Each number is 500 + 40 x the weight over its row's rms, rounded and kept within 0 to 999. Layers, rows and columns count from 0. Numbers have three digits each. The size before them is the row's rms in percent of the matrix's.

# down: layer 2 MLP down (transposed), 1536x384, rms 0.149, rows 690-721, columns 96-191
# up: layer 2 MLP up, 1536x384, rms 0.186, rows 691-722, columns 96-191
down690 084:413532527503500527515546514511465526464567488513577435478544488548497534493471413537560511465582502545527460444515464448600550491463466549488592473532507398431564535489460534479468539501447462533542522539543483530468466639490467515509539540475471558506499536500472504531515453564451520549
up691 096:568465460531544519497549542466401494477498554498549511496494517419513469495410550550530528548395484438425493485509419499511460485487476409514496481499490540602475492526634502492506426463491496526463472567504494460565472531599457531484498508476499485550520418553517454535503498506464400539
down691 089:477515508533502465462491489453633440462462571496431508465475428468473543503484540540549577447479447556570494488475488503447557482530470560491528453528510463544461611454513524460493577537465517504499451479523423500380506585470545564469451503506501489508511460494477501499550401460492521487
up692 106:512486513501472539473563457517465458489556465516544564491519430501520483508497552552495542466517517554471467595454512520503510504563458469476465504515478540501563499509520542513474526480463462525478550526505595530535487502430463540457517505576574534489517444536495606479522509507535467485
down692 087:485513444510455487494524545574531547536575461536503564549533476510540515488520541510482504475543514524455532496470445455479477507545457574547603501461479512527454520501484516544540491470545497432520451514494483403450576537534534482522500465592516392515496483533536506479540591485485515445
up693 095:390496484540542459509529524494523546518480494454529582509539558542518450493496424455420526521481536596520498527459485513458551488412417423495511498509533471494511475529512489444489484507505564534561539418540565540526456512500469496494417559515510504476529506417498520488492518490556443542
down693 087:489577547544497521532480522492456485530526469458497525388421486510556502432446455466503396514456586475498580438552463540456482595482448472503501486438460418481506433471523542506554472470427541496511515484514541470593499478519555517515539562478456552585524483480469419441444487520517471493
up694 101:475468492516589383513491378546464519559491497433557569537543518541482550520531508501490504512525476447473512458543488479503419514492500514451458560519539530525533573516489496475494473464552475454491513523503519477482467499486507500415540550496551516472529491535502507474524430432472511514
down694 102:478491500534491446472455503469441526482442497454474515495540524466529532472520479473498537541496484549512457451457472479365490483415458555512453541466515449430542491449467489474474436573522507542553480421477537478427453489510435455591540544473515424511623504512508453580501520507499527506
up695 109:494503416526523519504480522507450552487521584528530419454491532486425555602426494464514565469515481493515478528514496448485504507466526472515473505554528572475518504527517522508553463555481487511570486563461455505451546501500440416547566479498562519467493496522478486545449638515447492501
down695 111:525489473478491543436585530524524481558486540465499471441470497432436459553467496458533477514567493537496449438455531569526497499528383515503492534531469467497500528607498443454480461579511458499467478467561527512500494506390456461438546478561525515522471487460436488489566526573450526469
up696 119:454463538476471490555536519544462487500509523493510527464563447509484516624505468462443490471493478501560476579460581507567485457457562467576444473486435546493507498485446486521449535477439539428537509449531478445440459465459534500507461500525549508494544559468430509529482442516541496495
down696 113:510434502471509495547507471551474550496497491523435507467538412504527538485531470561440438528489489500546494565545584478479470502506570427523441468459567468475518568462438581457414506496499488459516525487539470462376427531571500509520452528540588480562423504411514511480469455525509495537
up697 096:472442437575583435477503489493590448510591502469479576487531499416475515491455433444459534487513515489495507532500531537503486545502488481487489459537461507500531577520475480461412486471478467474478505518459532521533407479495492541465480496654568458464504482587546463537505540468564470528
down697 091:486525482465522545523538530553476542618521476482484513494502547523520571501554571449548515451447457536538463520551512481530534530435480469538500465506474528453458481475544519588474506504447524503489505527546475485497533512523573467544529427478544507537504472483527535493495476474471467397
up698 088:562534526496471520457433470507464529414485534522487508505469513524536484539522457559486490530510573502533467508484535448576537467536487506457476513473562511547517540520477451469428534539506465461485497510444568445594441447527498449474471601506504533494575499511617512481491500516488450514
down698 089:426472431495478543497476443470509473448486548546402467440402412515458520478488448494469496515474501541577523497550529425533504454523473505473527587482458526446463513534570447520547513504510500484491551540465489541452495449448457516482549556501432527530476530470510519495546513471497524555
up699 091:472470505511570469481507505574535511509513474504538502478508478517559520544467469420526553427522558586514506540497495481472464544411494544521488458498433536438521424503511504420457464463450496477497473461488540499489575438486523443493513533472505519491481526537503561548465422581552441452
down699 091:503473484519476520461435448463495588570487554513543573502520540525468502472520493428433506533464488440423484530477520511552493490438503522462498466522515550490483457426537473428489414544527485587528508471493442486498554577534521463521552431532505486515436551432516530494510503480554489537
up700 105:437462436572540481463543440509482503559511574530498495489497476467508500506526494532480426562548582540452396431512531445451520475562527506560450562520488467489449516434500546552536450505494457481482527449516527512526570528517500457510481458481525531498458456501504543511593567488500530509
down700 099:495527567463457482478459454488457574508512563533535557590475498456524521500445459521501488572488477531552551552532512505467485549518508454528442502454515484484464506376509468493439485546548491492452496465493463454467539461551489546535541502485476462556485494485548513524519516510462464435
up701 103:458560493523514542517436440477543533417560485460492537542581533508496561495444455477507546443488434516482487560519569445526505538473500538489537492499547505489477505493517527503543530488571495515483463502436424493513501528501472529507496510512562520491507547503437503454463518539510480498
down701 099:548566551529512549499584486554541423531497478496556476444487446522493442492507542444552463594456506531487489462442422503503516520453446471534619511516439460515482519500472510505477474491547442466521469534527507539557499500464522543571457548426491488589542544404432584482485488493461555477
up702 111:501470507447483496438411473483536503454481559441571519499537581509509513535461532499526467488481436532484533585566479465447517487428451458513479509472454509491479521536542485483475534472498480480556551476531515550561522430569485513519476523526510555463604498542446504484501484547546551469
down702 102:505536517433466501435571530486497443490500471566484431481498438517526496479501502566520565517465570568443513465505487548552454499474490560472542443498465466458561492474468544520539531559508419565521472547446562461534525533468599532469465512505450474512501483540617447498421530478432432483
up703 096:590440480511531498527543452541569608481490494511504582495455528583471540532512484475534499541430476510549514584503482552492502473465489447559502489504476490495512511552543506448524555566504479493486503450484512455525608512570560466455492573504596455480516493576449499486501449519429537508
down703 096:453520536476501548579469518523458491495529413436528475428462445484478476459514483508529450519507548540475507491408465471524545529496398528502480457527508489514471504525491466523431578488555494471478460565451497431448522574498548467486497471537469443496442396483498503486418465475484554416
up704 087:455472546458480458474460508445570418487517514511538527524505511482496529549491486556482460486593434469511484528531509435488501482582553444376478448471424464481461482545456473504467458493440472557491521510500462469512523419568390559546498406546449525545506463558489523500536532453494462535
down704 093:496528516502592529492483556498600486481562413447425476479527449428509507466431527491571561515497515499540507463511475498505473448472494454473540561557490470475630516460524521530447536598469477571603436485536442516439540560469548446474506584512532452451502503443471453454508500501566536481
up705 095:492520554550501448492498494505421493490539539447497462523491522452404434483519566517436535524519459491514512472515485400448557493534508469449570523528478498547503526585552495498544545502506500453496480500524482423494490453544464508506494524529456465499587490493516477475484479472496477531
down705 088:526487478501483519496527497535525460507485547522542556481400531501528472452535511480506496517574519461512447539528462489503447520471462490494500483530462485489563559474460504481457516471539586578430564477573438493494504477486486474522495476448507414467543553467533449480585538527464493485
up706 085:487537442468474470498557491414440503463498534508524498505501535477522454434521424465476496510491481490485537541543515459517450490488500585488526478564524498406470458506464465514423476536472496429501450523536475490469458548462558496466607542526571442498512485495495505485422470486431511505
down706 105:455529521572548548431533491515538476518451472503507514508496478415509554559492494503527489454505465551441484460480453441527521483498494487524514612474485449572459505470503491522485534569538452502556517492497625484522521465495465484459521457534474495511593517527529511456433508536509500549
up707 093:527441578510427486500591454511478518402519524512541500487540504448509509527547456492462495569471506531462541534568462444537476566622471437442550401475519518488441546511479454464534512453557519559489556529471476497518474498558513491479576528435510458525474546531503491480516527519547441489
down707 092:489504503504538527485486515494468492496495468463552563542512422486555469519464584531459456423505491470504462508494537641465505534487494508475489541517463502542504426522511503541563486557467454479439557525508429443443556498462499472514523492505495476478437522465487536530496505453513535481
up708 087:449431414514453511520586538440538508487528516506528529587509481565535488546526545503485512547443445457514437471542466505504528506554495479525562518566470462519527549504511511501519492474500487504500463484493462497544560584484485440469471447540493549461495570475474551532535502445535522522
down708 105:502542531504527465460486515495463486461524497494531540505481475529493434473472465599491465480474473479507549549514472553455512489485480487474457551436484479575468490522435479438560516465542470529507499459489521537466510506527583438470484524505498564491507459458559581467475560463589469417
up709 107:509474532459495434449546545514510478484494531466517488514456455518410598502556518433462446492501483489474535569530422488598553508478529504523517448543506448501486526453520501533456476484496489505484506397510481457404546540530428462440528521441502485480577467545523472467503430520489525571
down709 102:504519562493522461457500489529464562517565440490474466424474412492468510429516571481459476495400494407440543463455523536587553471482465534485448526559428490532492443536572462496473503531571455537478477442465553455530427439493492466472491502472514483527495545514573475451484515459426516474
up710 116:488591450492515420510536498444508477474493477455433506517510497495483548501573523444550465510532551454507510555509399470556453497453503562481514464475498491586554470529507487564537463495505510449470464487565483516422454463586521536524486502492451477509494560497496445457521538522584491484
down710 117:523517534511588471523468551530482484522420515533554538531579470510543534517519472483541517549448469453546477522520460524511502444490563585493526345488538501496612477537531471522472614422459556490461556430488478501470479479510540586502486499503491433520481477555504469445483514447517517510
up711 100:545492485472471468469461509481468541538494429470458476454514534507526497535443502558489553460542435554520458448535500424492524513528511493457534485558492558483492530509488487478456556500456456440446515515437576548533504502480432423478530520559454589469500474519537444389556507514405487525
down711 095:558460511443443486504558489496547503480544469483507485498551517508479584504480598493537474535513492551516451502531560527486478456522490497503538526483565531533500521468521499481511486485501510488464552471488507539492533494449511490461477465542466556489538476506437505437533605514503567464
up712 095:519436441510439454535505460528503477493457509582494461609484445404586504447486460469492490448430501465483508507507447495504505474531556531516518519438535465464546521497532457544558451498431517512465534548497534504535452505472509518473449544476512523491410439509431478557508479490498475461
down712 099:536521592539563491468478553480482492493489503450560375504560503515448473467546465475483495508511459449467460480464527529556416571458465523467468494576520416525569546513437491481427493500593498440439497503520524495486535459513556573478428507557521488526485489487535499460539534513475496546
up713 099:525503437464477478464550496536501519452574541493522519495499488476526502546499467449516505487491460532461565527470432532456545494532565522503455516486454455459548459512548468508612461521511584491547532530552468457487500475537506501461475560532493584486492615525457491441553519472517466494
down713 092:524561489480475502497627526487472579446503468530529551461511504455429417502491527488467558494498475524452549557435432494586518527528527478453469448534453500392518479519492525470476460543529541578484493540538472502463510443473494542499444535447473558538489539499418473495519504434460452437
up714 072:486471505440498534490494491543456490427451489536484505510508514491490544512461545608519457545473566482538455499457563447466562492470471520592495461451477467556557524503495429521567482429378499453541408422480445638454474518498445488498427517507494536487534540496429537463514472503529494487
down714 096:522545557520526498441438558500531498552481469506501495455537495501477412500458483464420509546484565514391547378518493541501497492571500455511480580444497442502490481432490526508460633577523424508541465578550585497539598510555456484488457505479518456535502530557500492544470527503498508509
up715 096:500521504501490550466479563464624530556466456517493454432512519510510401567519494485506486532419513490494559470567465561555498528583518562477488453531509490493459493542478520470495497472468477412458502460473486526459474531512536544462477547503460500512521494479536488575491568515368420509
down715 093:508502459458539464499462447491458507416514488483497459507550480527506494409550426548525459537547439457584423519552531487516533501512587553480519481453458470511563483458471481476477460539504508533506485583451493487419446520539452448493463527573518500546502493496421470548493562557492425574
up716 106:581440507510389516566512444549518551432464399522544534501513474518442484492517488505509436460520551515501441532493559481476535525432545414537487462509420528449495568483461470504506548444441483479506533511508529537564483500442486492400522466511490528489551526558552528502526559495481456442
down716 102:505497552437475471445451534473429488463553472527512526478475522476461484414563441523569473485503490475527510517477537482464415564484536537526432449499466445515496485523472508533508433471485455499470484496527461447501500536437497494492483563566520449476488482498457460468543520415356494511
up717 082:495448467522520522515496470488509575547521513493592500505425491472515551511541531481532484475508520456435515549480467451514523546581528483485496459443486492496498507584519495493493493502488507468437481510437533513541477516547466529421540487508445515485477536452497467479501446498482523475
down717 082:461516466562500521468478565449484494520558511524475465490496544514474493562493492494432514537552535498552433455464543464528574455424504484581494483499540538474487445491457469505556484536544515510551546540527531509416555562506452476537486509414549479533499525492495462489506557552473482488
up718 098:449431548501554561454450448517485543471528480522507461555467537553460521506535442532527520484395502459598510520502458464514506498521472530507448466499466532560567547535546445443467508500446483554497582489518497494517507449553485507512478474476539535483479482505503516557491538483502570507
down718 109:480529535491478538474465426437417543503502518530451566560487536553471448502505526571496489552449525540499545518491492520460472533542557473518551418563513491529535515532474547520545457484460492496534496512461378454500493468524516474450481547440421455521492476485510517495517479548530541477
up719 104:517487432474551485543408523443544453487547554487496463522387419505448555527486557487519540484485494467478490506542491574508553545564513555463357469557484564559539405536536473463440459524446487478492415451527486484508489484454474495454515544523480508497474517522514501505457526560507481417
down719 108:437525527503440494559503462542511514432456464401531477508481474493540513541530440531494550474504494516516475471541572467569554549503508448448545472549492480478467547502462482467454479564491557540588504471517536496531517537575520504519522536469457549517466519489594486460508500490524466539
up720 108:558482584518461454488542544466478534456477447558506565499462529498487504425480527601526501530461526506464452530518490480475451536449504491510455472526513481478466403534426501464452513491506540458468494503565529520463498508482507512539496485494477495505532445540597575434548492486482512524
down720 117:520491612511464447535574472470580528480473512486515527524421513539539399503512477553483513530592517487451461453503522560535481582521478524580536544595424519528497547531465450532491550538524520497496506474557507481494566446480500502500537558561446479511501475466473510462504452469494518504
up721 100:496480423555413584514538470494550517547518472489515435527443470468507522533507447503466490512505521493559579564499484497542514461547590488442404575474471555540608518501468481525531509518484469501415494485492515499514533483545518485461493417429579493466497538565518511465484512467545491406
down721 096:573541513452470523468477494564433456516510505543469431509490535416482454472550504538534467497537564504480498507438472580486537562509488466569615456526467470503536516442466490467467468559490512531494470554486495513432495447486550569466458543544435454574501492477524453549498490536404456554
up722 099:545504444546438525550522488508423516551492542506522524535527481499554468529496460569529544545521482471418480555423513545508504390484548467516492491509468441437481509518515540455528525515502512506520536494472448572462499586518463478500527507505431528475581457494511476495530593587499510511